config.yaml
intermediate_size: 640
vocab_size: 4064
attn_scale: 0.177
tie_word_embeddings: true
init_std_qkv: 0.0395
optimizer: "adamw"
decay_fraction: 0.901
Each number is 128 + 24 x the weight over the matrix's rms, rounded and kept within 0 to 255. Layers, rows and columns count from 0.

# layer 9 MLP up, 640x160, rms 0.125, rows 366-385, columns 0-159
[[106 112 153 101 161 157 152  85 150 144 129 155 106 120 113 135 117 157 157 129 154 124 155 158 144  75 132 116 113 132  99 124 111  98 152 131 136 114 170  71 158 139  88 124 153  98 163 123 132 124  82 115 145 128 126  94 114 112 103  78 127 103 148  64 131 107 103 148 175 133 180 122 116 182 152  86 114 161 132 137 113 140 118 158 168 153 149 111 141 121 105 115 119 160 122 152  98 110 167 138 112 143 137 101 112 128 153 113 115 150 112 169 131 102 116 130 137 143 117 114 106 149 187 118 122  89 121 166  99 125 156 137 113 114  97  75 114 112 169 139 140 119 107 100 117 109 107  82 133 137 133 159 132 114 130 118 122 124 123  98]
 [152 102  94  99 105 122 149 115 157 139 148 154 163 156 130 141 105 127 154 119 119 110 110 112 115 108 158 127 125 120 133 105 147 169 133 164  98 140 146 145 128 105 133 146 133 107 111 124  74 134 101 128 124 118 134 114 163 148 100 126 127 118 151 158 142 113 158 148 150 152 115 142 132 127 130 140 123 116  98 100  97 127  99 113 121 166 170 145 146 132 125 165 126 140 110 140 135 138 151  85 102 152 123 116  98 147 102 122  87 144 139 112 119 115  70  99 115 128 120 163 124 103 175 110 163 133 135 126 131 133 134 137 108 152 183 113 126 144 105 142 137 108 136 162 120 132 154 120  83 156 120 137 158 117 112 182  89 121 131 113]
 [135 133 179 108 133 122 145 169  92 152 119 121  84 126 116 127 124 167 106  96 112  96 121  92  95  81 160 112 121 148 114 125  87 114 148 157  78 118 150 134 171 156 157 121 114  90 131 136  86 104 100 112 154  96 150 108 117 170  97 113 132 120 113 135 128 123 159 182 152 135 139 101 173 145 126 109  73  73  86 143 117 153 155 115  87 110 157 149 161 135  88 152  97 145 107 125 120 118 120 165 201 127 138  92  96 118 125 156 146 119 122 164 102  88 125 127 161 119 143 131 121 141 157 116 135  91 134 163 152  83 111 169 184 121 112 107 128 134 149 132  83 144 130 156  97 100 126  89  90  93 142 160 145 149 117 126 125 161 127  79]
 [123 155 152  87 109 131 110 125 118 141 140  99 117 112 144 138  82 158 136 107 131  98 125 105 143 146 172 106 126 131 126 157 166 119 186 137  82 125  94 134 149 165 110 137 131 122 156 124 121 143 159 138 143 125 107 122 107 125 108  96  94 155 131 127 132 129 120 116 110 134 164 136 164 109 143 102 124  62 137 181 133 121 102  88 133 102 126 124  84 184 111 132  86 163 107 119 131  86 119 120 134 156 121 155 104 102 136 180 111 148 171 106 107 115 130 120 154 150  81 197 157 187 124 118 116 114  92 106 124 152  97 114 124 148 130 124 133 156 157 127 128 113 141 127 136 129 127  88 100 112 136 135 146 138 155 159 155 139 112  88]
 [ 95 122 130 135 126 145 144 135 153 141 118 104 125 142 151 153 106 147 148 126 121 116 144  93 134 109  93 149 129 136 101 169 123 125 148 137 135 137 145 121 124 139 188 154 138 130 101  80 145  82 122 115 132 131 148 118 154 152 152 124 154 123 179 135 163 145 115 138  81  95 145  91 154 133 131 106 114 105 140 123 101 135 155 104 116 121 123  89  85 148 118 118 181 153 181 139  99 153  82 136 147 145 122 114  90  84 139 153 127 139 163 132 172 106 141  81 164 103 101 103 149 112 124 129 172 100 105 145 119 119 123 145 108 131 147 149  84 111 125 117 100 164 115 164 117 116 121  86 150 139 149 131 126  97 149 160  77 107 123 132]
 [113 138 147 107 147 117 137 131 149 108 130 158 144 109 144  94 134 140 122 126 137 141 136 136  95 132 123 140  83 137 119 127 128 112 123 148 138 129  95 103 127 136 123 133 159 129 108 104 116  68 124  81  74 110 134 161 152  98 152 143 110 120 120  93 166 160 154 142 116 120  89 178 108 165 132 146  94 137 122 101 142 129 136  60  82 122 135 138 122 171 156 185 149  93 104  93 126 157 132 136 112  91 136 130 123  66 131 131 141 127 137 102 121 116 117 138 117  98 126 153 117 157 137 128 134 143 151 107 107 136 117 110 139 133 135 143 107 146 107 157 110 157 160 102  88 156 160 102 116 143 154 151 138 118 118 141 110 126 138  83]
 [154 120 120 162 135 139 160 102 149 167 186 149 160 139 113 152 114 122 131 152 125  86 146 141  87 101  97 112 133  61 123  98 138 152 128 143  90 103 141 100 107 133 162 123  90 103 134 114 104 129 122 124 150 161 100  95 121 142 108  95 121 149 129 168 134 146 133 127 153 141  74 132 111 138  86 132 156  98  86  85 133 126 140 149 120 147 119 115 119 109 158 125 149 157 132 131  86 137 158 108 119 148 134 129 123 128  91 118  93 146 175 130 117 135  76 122 140 134 150 143 137 143 152 119 142 160 148 143 115  97 141 145  91 156 139  80 140 138 111 117 163 136 146 117 115  93 103 147 105 113 144 119 150 141 119 177 118 145 132 140]
 [ 70 140 116 142 171 145 130 139 188 116 138  89 145 121 144 122 125  94 158  96 107 105 117 130 133 120 133 119 100 116 121 139  84 177 144 125 103 153 139 114 169 156 113 147 149 107 151 104 135 128 103  85 115  79 138 160 125 114 130  94 127 106 173 128 107 179 106 100 121 124 135 102  87 164 145 162 134 102 111 139 139 115 126 117 146 117 167 107 127 141 106 111 129 145 174 136 120 133  80 146 134 163 137 134 137 118 139 115 126 187 161  91 123  80 121 117 118 139 113 103 163 116 148 135 133  84 124 167  75 153 131 139 130 150 119 116 111 143 146 156  98 140 140 126 157 142 169  60 112 127 155 137 110 129 122 124 151 108 129 122]
 [110 151  88 147 160 139 116 113 154 147 102 150 142  83 136 141 127 124 143 134 110  98 122 151 133 117 151 118 114 128 123 160 132 120 126 154 102  85 123 131 191 137 124 123  82 126 101 138 126 145 137 103 120 126 141 113 146 103 104 110 150 113 144 161 157 156 159  93 127 113 143 149  56 155 142  94 100 105  85 119  78 120 130 176 136 151 184 146 136 119  98 104 183 168 122  69 118 112 147 133 118 143 115 125 137 126 134 104 132 115 139 146 127 137 109  89 138 119 142 105 173 132 136 155 123 128 152 152 120 105 154 129 133 126 112 140  95 155 101 142 121 132 185 141 155 126 139 115 143 114 151 111 119 118  99 111 123  71 154  82]
 [155 188 159 148 132 171 114 101 149 156 154 159 110  72 106 157  70 124 157 140 144 103 134 160 143 102 145  86  92 101 116 158 105 108 188 109 105 128 135 144 184 144 103 157 139 119 161 150  84 141 125 122 133 132 108 107 132 147  90 104 106 157 137 173  87 141 114 165 116 164  86  78 142 128 148 127 140 137 136  97 102 130 114  91 119  89 141 131  88 120 112 182 129 138 127 158 158 147 118  87 157 149 115 133 166 110  71 159  92 106 158 130 101 157  99 100 108 142  88 166 115 134 150 104 118 111 105 141  91 135 156 118  89 128 105 147 130 138  99 133 157 124 146 111 124 116 124 105 144 114 129 129 148 118 157 151 146 118 103 128]
 [113 149  80 114 141 131 161 166 118 115 123 170 126 123 140 120 118 171 143 118 110 100 100 143 109  97 122 134 108 102 133 108 130 116 137 103  91 154 105 146 194 165 126 156 101 134 110 112 153 117 129 100 115  94 117  96 177 129  97 119 171 137 167 146  93 109 184 155 129 166 128 155 137 117 127 129 100 149  82 124 110 134 128 100 144 131 163 115  87 173 130 104 114  83 141 144  66 129 104 132 120 107 105 135 127  90 158 143 121 171 123 116 142  86 146 109 195 125 136 128  97 173 143 180 171 136 121 142 121 113 128 119 106  98  90 141 146 127 108 119 119  98 148 142 119  94 131 114 118 124 141 128 121 125 126 120  96 124 130 130]
 [108 186 120 128 163 146 152 164 107 147 143 116 127 104 111 135 102 112 145 151 133 125 176 140 154 151 142 143 123 136 137  95 144 127 150 152 129 119  92 132 137 108 138 127 144  99 138 139 128 117 106  94 132 101 116 127 139 134 140 141 100  81  88 121 125 129 118 129 125 128 187  88 133 172 125 131  87 129 114 108 111 152 128 108 120 109 112 110 107 167 170 141  76 114 167 147  86  93 126 136 111 117 135 165 105 137 125 148 139 136  94 154 160 138 118 111 149 170 153 153 141 113 125 141  89 120 111 118 124 123  98 104 121 141 189 109 108 110 100 124 127  92  90 148  98  99 107 105 161  82 173 139 152 119 176 155 110 124  70 131]
 [ 71 145 113 135 139 131 139 138 143 120 148 106 106 155 160 194 132 152 136 124 140 132 124 118  91 102 106 108 122 105  92 146 146 143 123  76 147 152  92 145 143 135 100 121 111 134 117 127 117 123  99 108 111  90 120 153 118 175 127 123 117 175 163 100 166 153 120 138 145 135 124 151 165 112  78 111 131 113 132 138 120 111 100 124 164 146 157 137 134 156 146 110 119 163 128 107 144 118 118 137 124 132  97 127 104 103 136 153 120  99  97 117 124 152 134 167 188 133 112 107  72 187 145 149 134 140 126 145 112  95 128 149 133 120  96 121 132 126 124 163 114 109 137 145 145 118 105 111 133  96 147 151 123  58  92 127 163 147 160 105]
 [118 166 142 144 163 165 141 140 125 153 165 147  97 118 117 123  92 158 113 142 136 117 103 140  98 149 134 117 135 137  84 153 131 137 162 139 124  82 138 132 163 126 168 148 149  96 135 107  87 131  92 103 152  65 108 152 173 170 146 118 121 136 141 131 106 137 114  74  99 200 119 135 125 127 103  76 150 144 161 127 115  81 110 121  97  97 140 157  74 127 185 143 106 130 147 118 129 146 166 124 155 125  84  96 120 119 138 192 124 104 163 152 150 124 103 134 113 130 132 118 108 102 115 141 147  94 107  93 147 161 127  86 163 102 131  92 134 111 161 156 159 135 114 138 135  79 143 141  97 119 152 127 176 122 133 115 147  96 109 100]
 [136 126 140 127 111 129 156  97 188 145 116 171 116 113 124 142 139 142  81 122  97 126 141 147  96 112 101 138 110 120  83 162 113 134 107 138  87 155 126  87 126  90 164 132 121 102 158 124 132 133 137 130  82 114 115 114 139 146 103 114 135 153 137 174 112 184 141 131 126 109 158 142 114 140  90 143 172  89 103 107  97 170  91 135 173 119 146 122 147 144 134 166 161 155 115  87 132 106 146 144 127 166 133 180  94 144 130 130 115 182 132 120 113 141 119 136 127 129 106 188 136 109 138 111 141 115 154 126 149 122 138 112 108 176 158 124 138 149 103 179 116 108 137 129 108 133 130 126 124 134 127  92 191 116 139 126 102  91 121 142]
 [121 135 105 129  93 131 133 146 126 139 143 115 134  86  73 169  84 128 150 178 172 113  88 114 134 121 147 134 128  98  77 131 143  97 180 132 109 107 128 145 126 120  74 118 128 124 137 169  91 153 134 135 117  96 121 129 117 144 140  78 161 133 156 131 151 135 130 147 148 109 149 107 161 112 124 126 128  88 140 142 124 117 137 146 107  82 114 150 182 131 129  93 123 137 111 178 128 107 120 105 147 158 127 116 141 122  87 124 122 129 132 138 140 167 118  61 151 119 113 119 127 127 152 137 117 110 168 102 132 112 163  85 125 138 108  94 127 128 145 107 145 170  94 124 143 112  77 118 132 118 131 135 158 117 110 146 118 145 134 102]
 [ 89 152 110 179 146 148 118 110 160 123  90 136 113 156 140 154 119 162 155 127 127 142 143 130 137 143 113 133 113 150 105 121 118 103 102 141 154 140 109  90 107 141 145 148 121 142 112 120 131  97 117 148 113  89 129 107 137 175 128 109 103 151 116 121 183 148 138 120 137 131  73 130 122 180  98 107 163 109 135 118  92 104 118  89 103 118 133 131 145 155 114 129 152 133 115  77 141 156 133 130 148 134 136 122 166 116 166 115  88 125 147 149 131 152 128 139 148 109 111 158  88 117 138 115  80 125 168 179  88  92 139 118 178 139 125 131 107 108 144 132 122 176 141 160 134 153 129 129 107 120 137 140 143 116 172  76 149 106 192  57]
 [ 91 137 126 121 120 141 106 143 180 121 126 105 153 133 133  85 112 111 175  85 122 150 126 118 142 129 120 126 115 114 124 164 143 127 156 168 119 139 108 138 156 114 171 125 151 142 116 120 147 122 109 106 111 151 117 138 165 116 129 114 142 120 140 120 159 130 125 172 115 127 140 101 162 129 149 130  99 142 120  96 115 118 161 131 146 100 177 171 141 126 128 100 134 106 160 121  86 102 121  99 133 160 115  82  63 122 162 110 113 143 139  98 111 165 136  88  73 139 105 108 123 139 150 114 144 106 155 132 125 120 166 137 157 141 165 108  76  92 124 180 111 172 119 129 117 106 139  62  69 180 144 131 161 118 106 159 125 147 105  78]
 [125 109 103 149 111 158 142 168 134 112 144 158 121 100 116 172  82 131 141 140 110 138 115  95 161 111 113 111  87  92 122 122 147 143 130 176 137 146 101 122 167 129 117 189 158 145 103 112 143 110 114 112 113 127 136 104 121 121 142 104  86 155 149 166 144 137  97 147 136 124 129 119  93 130 111  87 136 116 138  94 124 134 101 138 127 157 167 141 107 134 160 114 163 108  89 113 102 120 137  89 116 153 126 112 126 130  79 127 117 135 128 142 139 134 135 104 123 146 153 140 122 134 162 126 146 110 146 122 150  95 174 122 113 108 119  97  96 164  95 152 157 152  99 166 160  94 122  99 111 131 167 138 146 116  86 129  81 169 138  99]
 [144  96 145 139 122 127 146 117 154 141  97 144 121 145 160 130  84 136 155 116 122 100 180 172 135 123 153 116 112  86 101 188  96 140 165 118 169 131 127 139 130 123 141 130 125 138 119 129 156 104 115 109 133 128 135 144 159 137 135 112 107 110 109 123 164 151 116 165 128 100 161  89 120 142 132 146 144  94 126 150 165  79 165 111 170  98 116 100 154 140 146 137 128 127 178 131 124 135 111  83 149 140 120 136 134  89 154 141  92 164 106  98 118 101 101 148 121 169 139 138 151 139 105 157 142 139 126 145 108 104 100 133  89 109 124 126 124 135 112 111 136 130 108 133  91 122 160 107 100 126 136 151  98 117 125 151 100 111 102 131]]